config.yaml
num_attention_heads: 8
num_key_value_heads: 4
norm_place: "pre"
attn_scale: 0.125
init_std_down: 0.00385
beta1: 0.95
decay_fraction: 0.403
final_lr_fraction: 0.0
Each number is 200 + 40 x the weight over its row's rms, rounded and kept within 0 to 999. Layers, rows and columns count from 0. The size before them is the row's rms in percent of the matrix's.

# layer 8 MLP down, 512x1344, rms 0.196, rows 0-33, columns 576-671
099,258,221,253,235,259,208,224,226,238,122,166,209,196,202,191,224,218,171,178,153,124,281,222,212,266,202,190,173,164,192,188,264,267,294,211,185,220,178,211,208,167,255,228,173,222,211,187,154,226,199,181,205,236,111,183,195,213,119,200,184,119,239,223,277,207,187,218,163,265,221,204,208,204,222,195,171,275,247,271,201,177,139,235,172,237,145,243,215,271,267,189,208,251,186,191,219
100,281,196,190,232,170,174,256,211,194,197,152,170,129,260,214,242,218,186,233,214,176,168,228,139,239,193,125,132,166,201,209,218,225,209,272,158,163,203,182,169,176,226,261,148,148,183,216,217,168,195,218,238,159,226,214,198,150,255,208,191,190,211,160,260,249,192,132,215,194,165,84,204,216,196,147,142,156,237,160,188,205,272,212,217,196,155,156,240,216,200,162,212,165,219,185,178
100,141,225,153,235,294,194,226,214,201,227,237,143,270,206,185,207,182,228,243,237,158,237,182,146,141,160,145,258,188,186,224,155,211,247,167,259,223,246,208,180,235,187,234,200,272,212,224,213,224,226,148,151,204,200,192,236,175,152,296,180,233,198,169,155,215,175,157,172,247,159,208,165,214,234,217,181,217,139,160,189,223,151,183,218,207,178,138,179,158,158,146,244,197,141,134,235
165,229,203,171,284,279,213,216,168,217,211,274,226,125,194,157,179,188,176,234,139,176,246,153,233,237,204,203,187,176,187,203,175,237,186,167,116,181,188,158,219,213,235,256,169,189,127,274,163,198,213,210,203,177,221,245,181,246,225,209,129,219,190,176,171,153,232,146,212,152,196,236,123,180,160,177,267,215,201,230,186,191,253,143,211,69,216,206,200,215,266,217,215,187,247,170,173
099,248,163,210,205,213,162,246,210,225,202,204,223,238,244,199,150,218,209,211,200,135,212,179,160,155,159,210,285,150,230,279,190,175,109,167,269,139,161,156,203,260,193,207,221,207,168,201,239,227,191,198,197,236,164,187,160,171,256,197,238,156,168,178,182,202,224,196,256,208,212,169,256,216,236,137,172,224,202,173,248,65,231,188,176,164,229,240,207,236,185,223,179,208,247,202,192
103,210,192,232,241,223,255,181,157,205,200,266,151,243,151,146,180,190,169,208,285,150,207,217,215,247,200,225,185,130,228,150,193,206,298,213,248,233,203,191,179,242,229,184,213,138,133,174,231,209,271,236,260,168,133,157,225,139,157,217,213,183,209,179,123,243,234,205,205,180,201,199,225,256,214,280,157,122,191,236,250,214,208,160,149,181,210,235,207,186,169,168,212,226,250,188,180
099,230,151,213,159,204,234,187,188,174,165,231,143,236,209,166,149,195,150,242,245,219,236,144,309,225,203,160,280,178,141,174,158,201,182,150,213,91,195,220,159,181,236,222,208,204,165,206,153,228,252,172,234,134,247,149,227,157,159,225,261,264,238,248,192,208,201,229,183,200,140,200,244,179,156,264,189,241,216,181,189,191,191,238,208,174,210,234,177,217,220,234,260,255,267,160,219
095,211,199,166,296,218,253,210,186,261,184,217,155,247,175,287,193,170,204,166,119,249,223,184,207,230,222,153,130,163,220,127,179,179,194,187,227,222,147,239,116,169,186,219,199,230,171,225,155,253,136,229,163,249,149,166,209,198,184,199,176,196,264,185,189,139,239,129,220,233,151,207,238,221,211,138,222,176,212,191,193,142,237,135,270,201,181,178,257,179,215,197,195,212,166,286,266
099,268,251,191,225,210,179,126,136,224,134,219,179,128,146,203,187,247,228,262,183,268,266,198,163,155,217,168,203,195,211,103,175,231,219,187,199,226,243,130,171,145,198,205,153,210,180,193,195,218,294,192,166,173,145,162,267,250,130,200,225,212,259,219,202,160,226,231,182,145,155,245,259,154,212,250,173,133,217,195,156,204,171,119,240,193,248,187,234,234,166,164,238,239,156,142,154
102,129,211,166,154,220,157,162,233,233,205,268,174,227,200,245,146,144,172,171,223,211,163,225,172,204,178,128,167,223,259,158,206,255,205,255,156,212,151,193,151,161,137,234,247,237,173,156,164,197,198,212,159,159,265,199,173,135,202,166,187,189,255,170,264,218,180,199,146,116,137,134,232,218,263,194,181,249,133,154,172,299,177,218,199,212,272,213,176,178,158,230,211,240,171,217,158
100,185,166,249,160,238,226,215,210,175,150,265,245,253,180,201,221,238,267,229,277,171,242,198,258,138,216,206,156,203,256,168,269,138,189,267,174,221,233,197,164,156,216,324,183,222,240,202,208,236,241,233,221,248,210,222,192,207,164,146,236,265,226,202,128,166,254,202,154,213,208,187,186,252,248,264,192,236,213,169,187,122,155,179,179,204,210,233,157,207,235,260,289,173,167,187,219
101,168,157,218,225,144,185,226,180,194,158,242,158,183,213,216,258,216,209,262,139,206,219,227,187,220,211,139,200,234,149,139,228,203,188,201,173,234,140,211,130,229,185,169,187,200,187,228,174,163,195,192,141,140,166,245,202,212,209,250,206,203,256,141,279,166,188,156,234,163,113,179,208,233,269,162,171,101,208,282,217,247,169,212,159,171,233,195,147,178,104,208,270,115,150,173,180
100,198,213,208,147,171,177,180,200,207,197,189,208,155,151,250,205,228,182,135,110,116,204,209,174,183,165,262,205,163,181,252,188,156,165,191,188,195,253,282,227,128,196,228,251,208,206,229,186,268,151,243,205,182,205,226,186,167,239,166,203,218,173,208,180,177,242,258,169,156,209,202,171,234,171,138,218,254,266,222,214,259,185,171,128,198,138,238,151,235,219,183,217,190,250,192,219
098,141,177,259,213,199,126,224,230,163,197,175,176,235,201,196,209,197,133,235,191,235,185,231,141,187,251,184,263,127,154,133,173,232,173,230,156,167,214,170,201,148,219,240,137,152,248,194,188,132,228,191,237,185,191,169,199,237,170,291,182,212,226,181,223,155,240,236,223,189,210,222,229,186,217,244,228,129,155,191,117,158,191,233,192,241,182,204,118,234,291,205,241,149,271,201,281
098,127,256,201,192,145,218,176,197,226,157,220,194,191,162,165,230,210,212,205,220,187,192,155,213,124,227,198,184,206,178,230,220,197,165,222,149,212,249,224,220,145,217,175,235,218,315,147,188,166,298,225,199,155,241,202,210,227,213,149,200,269,222,230,178,229,196,178,264,179,153,195,96,214,113,275,266,208,209,230,211,238,240,208,180,221,262,171,211,147,163,233,163,188,235,265,169
098,161,191,162,187,191,184,200,258,205,147,262,118,248,227,161,144,201,214,234,168,268,207,180,329,242,155,243,114,284,159,197,152,170,237,226,174,152,179,195,226,190,148,219,174,209,185,247,210,152,175,224,208,150,143,265,238,247,201,211,258,175,183,138,190,246,188,222,172,215,138,238,225,234,251,229,228,245,131,207,188,152,187,210,236,195,209,224,182,201,187,188,215,222,237,237,154
095,240,226,197,195,254,170,216,255,189,242,233,156,182,222,176,253,260,291,256,159,230,244,235,171,237,188,155,174,253,187,237,217,218,172,175,196,239,176,270,217,232,128,241,162,169,208,218,182,164,144,115,172,196,184,227,171,195,185,188,237,217,210,227,203,191,186,174,246,204,200,244,189,132,216,143,183,117,268,190,258,260,195,227,171,223,132,274,156,154,259,170,167,194,143,193,258
102,147,225,194,248,193,199,136,256,171,189,168,230,234,168,210,240,213,226,210,194,186,199,202,227,232,133,229,260,270,162,150,220,172,211,273,101,178,200,209,230,162,253,116,210,249,184,267,209,165,197,171,196,196,176,181,206,205,239,236,163,203,280,218,188,236,189,135,147,221,211,251,288,135,220,225,249,167,176,197,150,295,150,231,214,207,171,230,85,216,160,193,190,249,203,266,234
106,180,264,288,227,174,136,182,196,217,206,166,173,192,271,261,187,132,301,218,149,218,150,257,165,244,157,169,198,313,246,212,166,190,188,152,214,231,221,164,255,256,206,210,210,223,172,197,196,156,118,208,225,246,196,197,131,167,243,208,225,217,216,146,228,159,182,166,191,217,235,223,237,214,206,109,233,268,227,221,210,223,220,260,169,229,220,206,195,231,224,175,163,202,257,236,242
102,252,224,232,213,184,199,225,88,186,289,191,206,181,221,137,151,201,213,147,218,178,265,216,188,249,217,106,221,159,214,204,136,178,224,221,193,207,185,282,163,245,211,246,154,211,220,227,227,119,89,154,179,259,262,216,196,214,229,236,175,217,180,196,150,141,191,184,248,197,231,192,189,243,199,202,181,131,218,160,191,185,184,182,145,228,207,208,181,181,165,193,164,242,152,190,264
096,203,63,221,290,172,249,137,229,236,223,226,192,238,203,191,224,129,164,202,134,204,136,237,193,261,151,177,250,224,155,244,160,256,140,261,233,212,245,150,155,176,212,159,273,184,113,219,205,226,244,257,194,166,181,227,203,121,222,275,170,184,181,236,175,178,114,146,175,137,158,210,246,160,211,228,185,227,160,195,206,209,128,200,241,229,198,215,253,188,211,228,167,208,202,187,187
097,214,228,272,167,182,206,214,263,221,183,177,192,161,237,174,176,202,156,186,257,235,196,249,236,177,223,186,236,227,201,238,244,215,156,110,176,170,159,206,235,209,165,259,230,215,99,228,213,164,196,235,216,176,220,214,224,200,230,258,201,147,246,166,176,154,170,264,191,238,195,175,218,236,169,255,154,174,266,196,271,251,167,251,249,229,155,218,300,225,188,295,193,208,233,219,176
092,203,202,150,201,79,279,221,197,266,185,248,206,129,157,251,146,165,133,194,224,173,242,301,131,249,237,255,188,197,195,175,209,265,132,193,201,281,185,208,214,230,207,209,273,154,193,222,165,174,171,174,201,223,183,188,98,135,233,221,201,145,135,206,128,155,143,211,199,205,237,226,185,169,176,308,170,204,184,227,200,228,204,192,202,142,214,196,138,142,212,287,196,218,206,193,224
101,170,207,222,258,285,168,207,178,195,248,199,201,203,175,244,193,223,213,257,213,156,220,161,223,143,189,297,171,205,223,209,203,219,202,137,137,223,258,153,209,238,181,261,123,233,231,188,141,233,237,235,212,197,222,265,178,119,199,202,216,214,201,155,303,236,205,158,183,163,107,151,249,174,228,259,174,205,185,242,171,276,203,232,195,144,185,178,147,161,204,216,196,159,227,212,201
098,141,202,154,190,245,262,226,180,188,189,205,163,255,195,204,179,234,238,184,149,238,232,209,187,227,214,262,216,204,107,246,192,178,248,161,166,219,208,258,205,216,162,233,142,245,146,338,249,234,144,180,194,168,220,228,211,181,194,182,141,240,150,269,155,174,198,185,278,266,280,186,130,248,212,201,158,136,229,284,225,202,200,186,211,250,202,209,214,243,167,196,221,209,192,223,180
099,258,148,129,193,203,204,170,165,193,182,199,203,235,195,187,149,216,191,215,198,174,204,149,179,235,144,257,233,174,180,256,225,258,185,233,181,251,258,188,190,216,170,222,139,163,198,227,187,200,152,211,140,217,247,181,196,171,264,206,200,154,230,160,240,228,159,105,151,213,264,198,273,244,204,160,241,203,192,113,115,214,189,225,181,232,224,149,195,187,222,222,211,200,203,230,135
103,221,184,222,180,168,159,206,237,232,117,125,200,196,237,247,189,163,221,212,151,246,174,149,201,209,239,188,240,189,183,184,174,103,234,205,139,213,269,181,171,114,202,169,192,175,210,280,132,218,214,224,278,246,218,217,168,173,177,123,212,155,241,184,143,250,221,246,179,207,229,205,156,182,88,186,196,241,237,202,235,202,205,178,224,264,215,137,257,164,202,133,194,222,185,135,235
099,243,253,269,130,164,189,165,203,194,160,209,195,242,157,153,227,303,277,191,223,215,256,215,216,211,194,178,190,187,182,188,210,229,181,163,195,197,176,185,199,186,240,165,172,197,192,138,133,137,203,147,141,210,229,131,193,175,144,194,241,181,136,181,246,188,181,200,185,190,165,247,182,241,200,179,208,210,224,231,233,206,189,263,191,215,211,200,291,222,197,256,151,132,158,209,173
097,230,156,192,254,208,261,206,126,160,135,228,196,211,164,234,191,212,122,163,209,179,187,185,233,201,231,246,235,100,222,198,239,172,184,153,130,166,161,129,202,205,173,253,232,198,181,235,167,240,260,151,241,210,101,214,153,203,197,169,193,178,172,215,225,201,158,195,182,244,204,247,168,182,193,146,230,141,195,198,175,205,191,184,190,170,268,201,233,211,147,139,182,243,259,206,222
100,213,207,191,294,219,196,161,273,170,240,212,195,244,221,204,209,254,193,248,228,194,189,202,162,137,247,174,164,159,201,209,247,210,180,149,220,156,224,205,218,226,261,317,217,197,220,236,251,163,214,207,199,227,218,258,305,209,174,188,145,187,176,192,273,190,147,247,309,216,207,238,216,163,162,188,280,292,272,206,243,218,171,200,246,158,148,239,247,218,172,169,233,219,197,126,183
093,240,154,147,167,138,238,188,173,252,200,224,221,218,182,183,241,250,183,195,191,191,202,209,211,243,179,179,178,215,134,177,172,165,230,201,153,230,165,223,240,218,261,209,160,171,173,191,162,198,164,93,185,192,161,131,95,242,215,207,233,185,150,208,256,234,203,266,183,157,208,161,157,178,226,235,240,162,197,195,168,130,251,165,191,160,229,275,205,241,206,196,140,269,264,274,180
097,216,181,169,94,221,160,214,192,225,225,243,203,205,265,251,237,174,230,173,169,217,245,230,136,184,234,210,164,208,274,145,230,161,240,221,233,240,183,159,249,172,222,211,256,268,248,207,261,159,187,215,221,107,175,173,187,199,201,242,154,211,195,201,219,255,229,231,237,259,187,210,201,300,117,189,209,165,235,110,235,146,210,255,228,242,308,241,174,257,168,215,179,243,230,165,226
093,174,232,189,200,209,212,251,184,155,205,147,224,157,170,191,164,255,185,171,202,163,249,192,174,189,298,144,162,227,158,83,206,171,268,295,155,238,227,216,228,175,195,132,150,248,258,266,133,185,172,143,193,201,200,187,163,161,158,161,174,193,237,221,182,304,256,160,214,138,162,159,264,200,218,192,242,194,239,246,157,183,190,230,176,245,201,173,179,198,210,187,194,221,176,199,194
102,109,215,180,230,124,226,203,164,231,226,178,213,238,226,155,227,204,147,283,190,225,261,268,170,156,165,199,221,224,173,118,202,202,199,248,200,186,257,177,151,164,207,170,144,238,148,145,172,171,151,194,329,262,218,202,169,232,173,181,224,186,250,97,239,215,200,205,252,206,86,181,130,147,159,199,150,200,244,174,269,185,242,202,235,252,223,188,249,251,158,233,287,254,144,246,154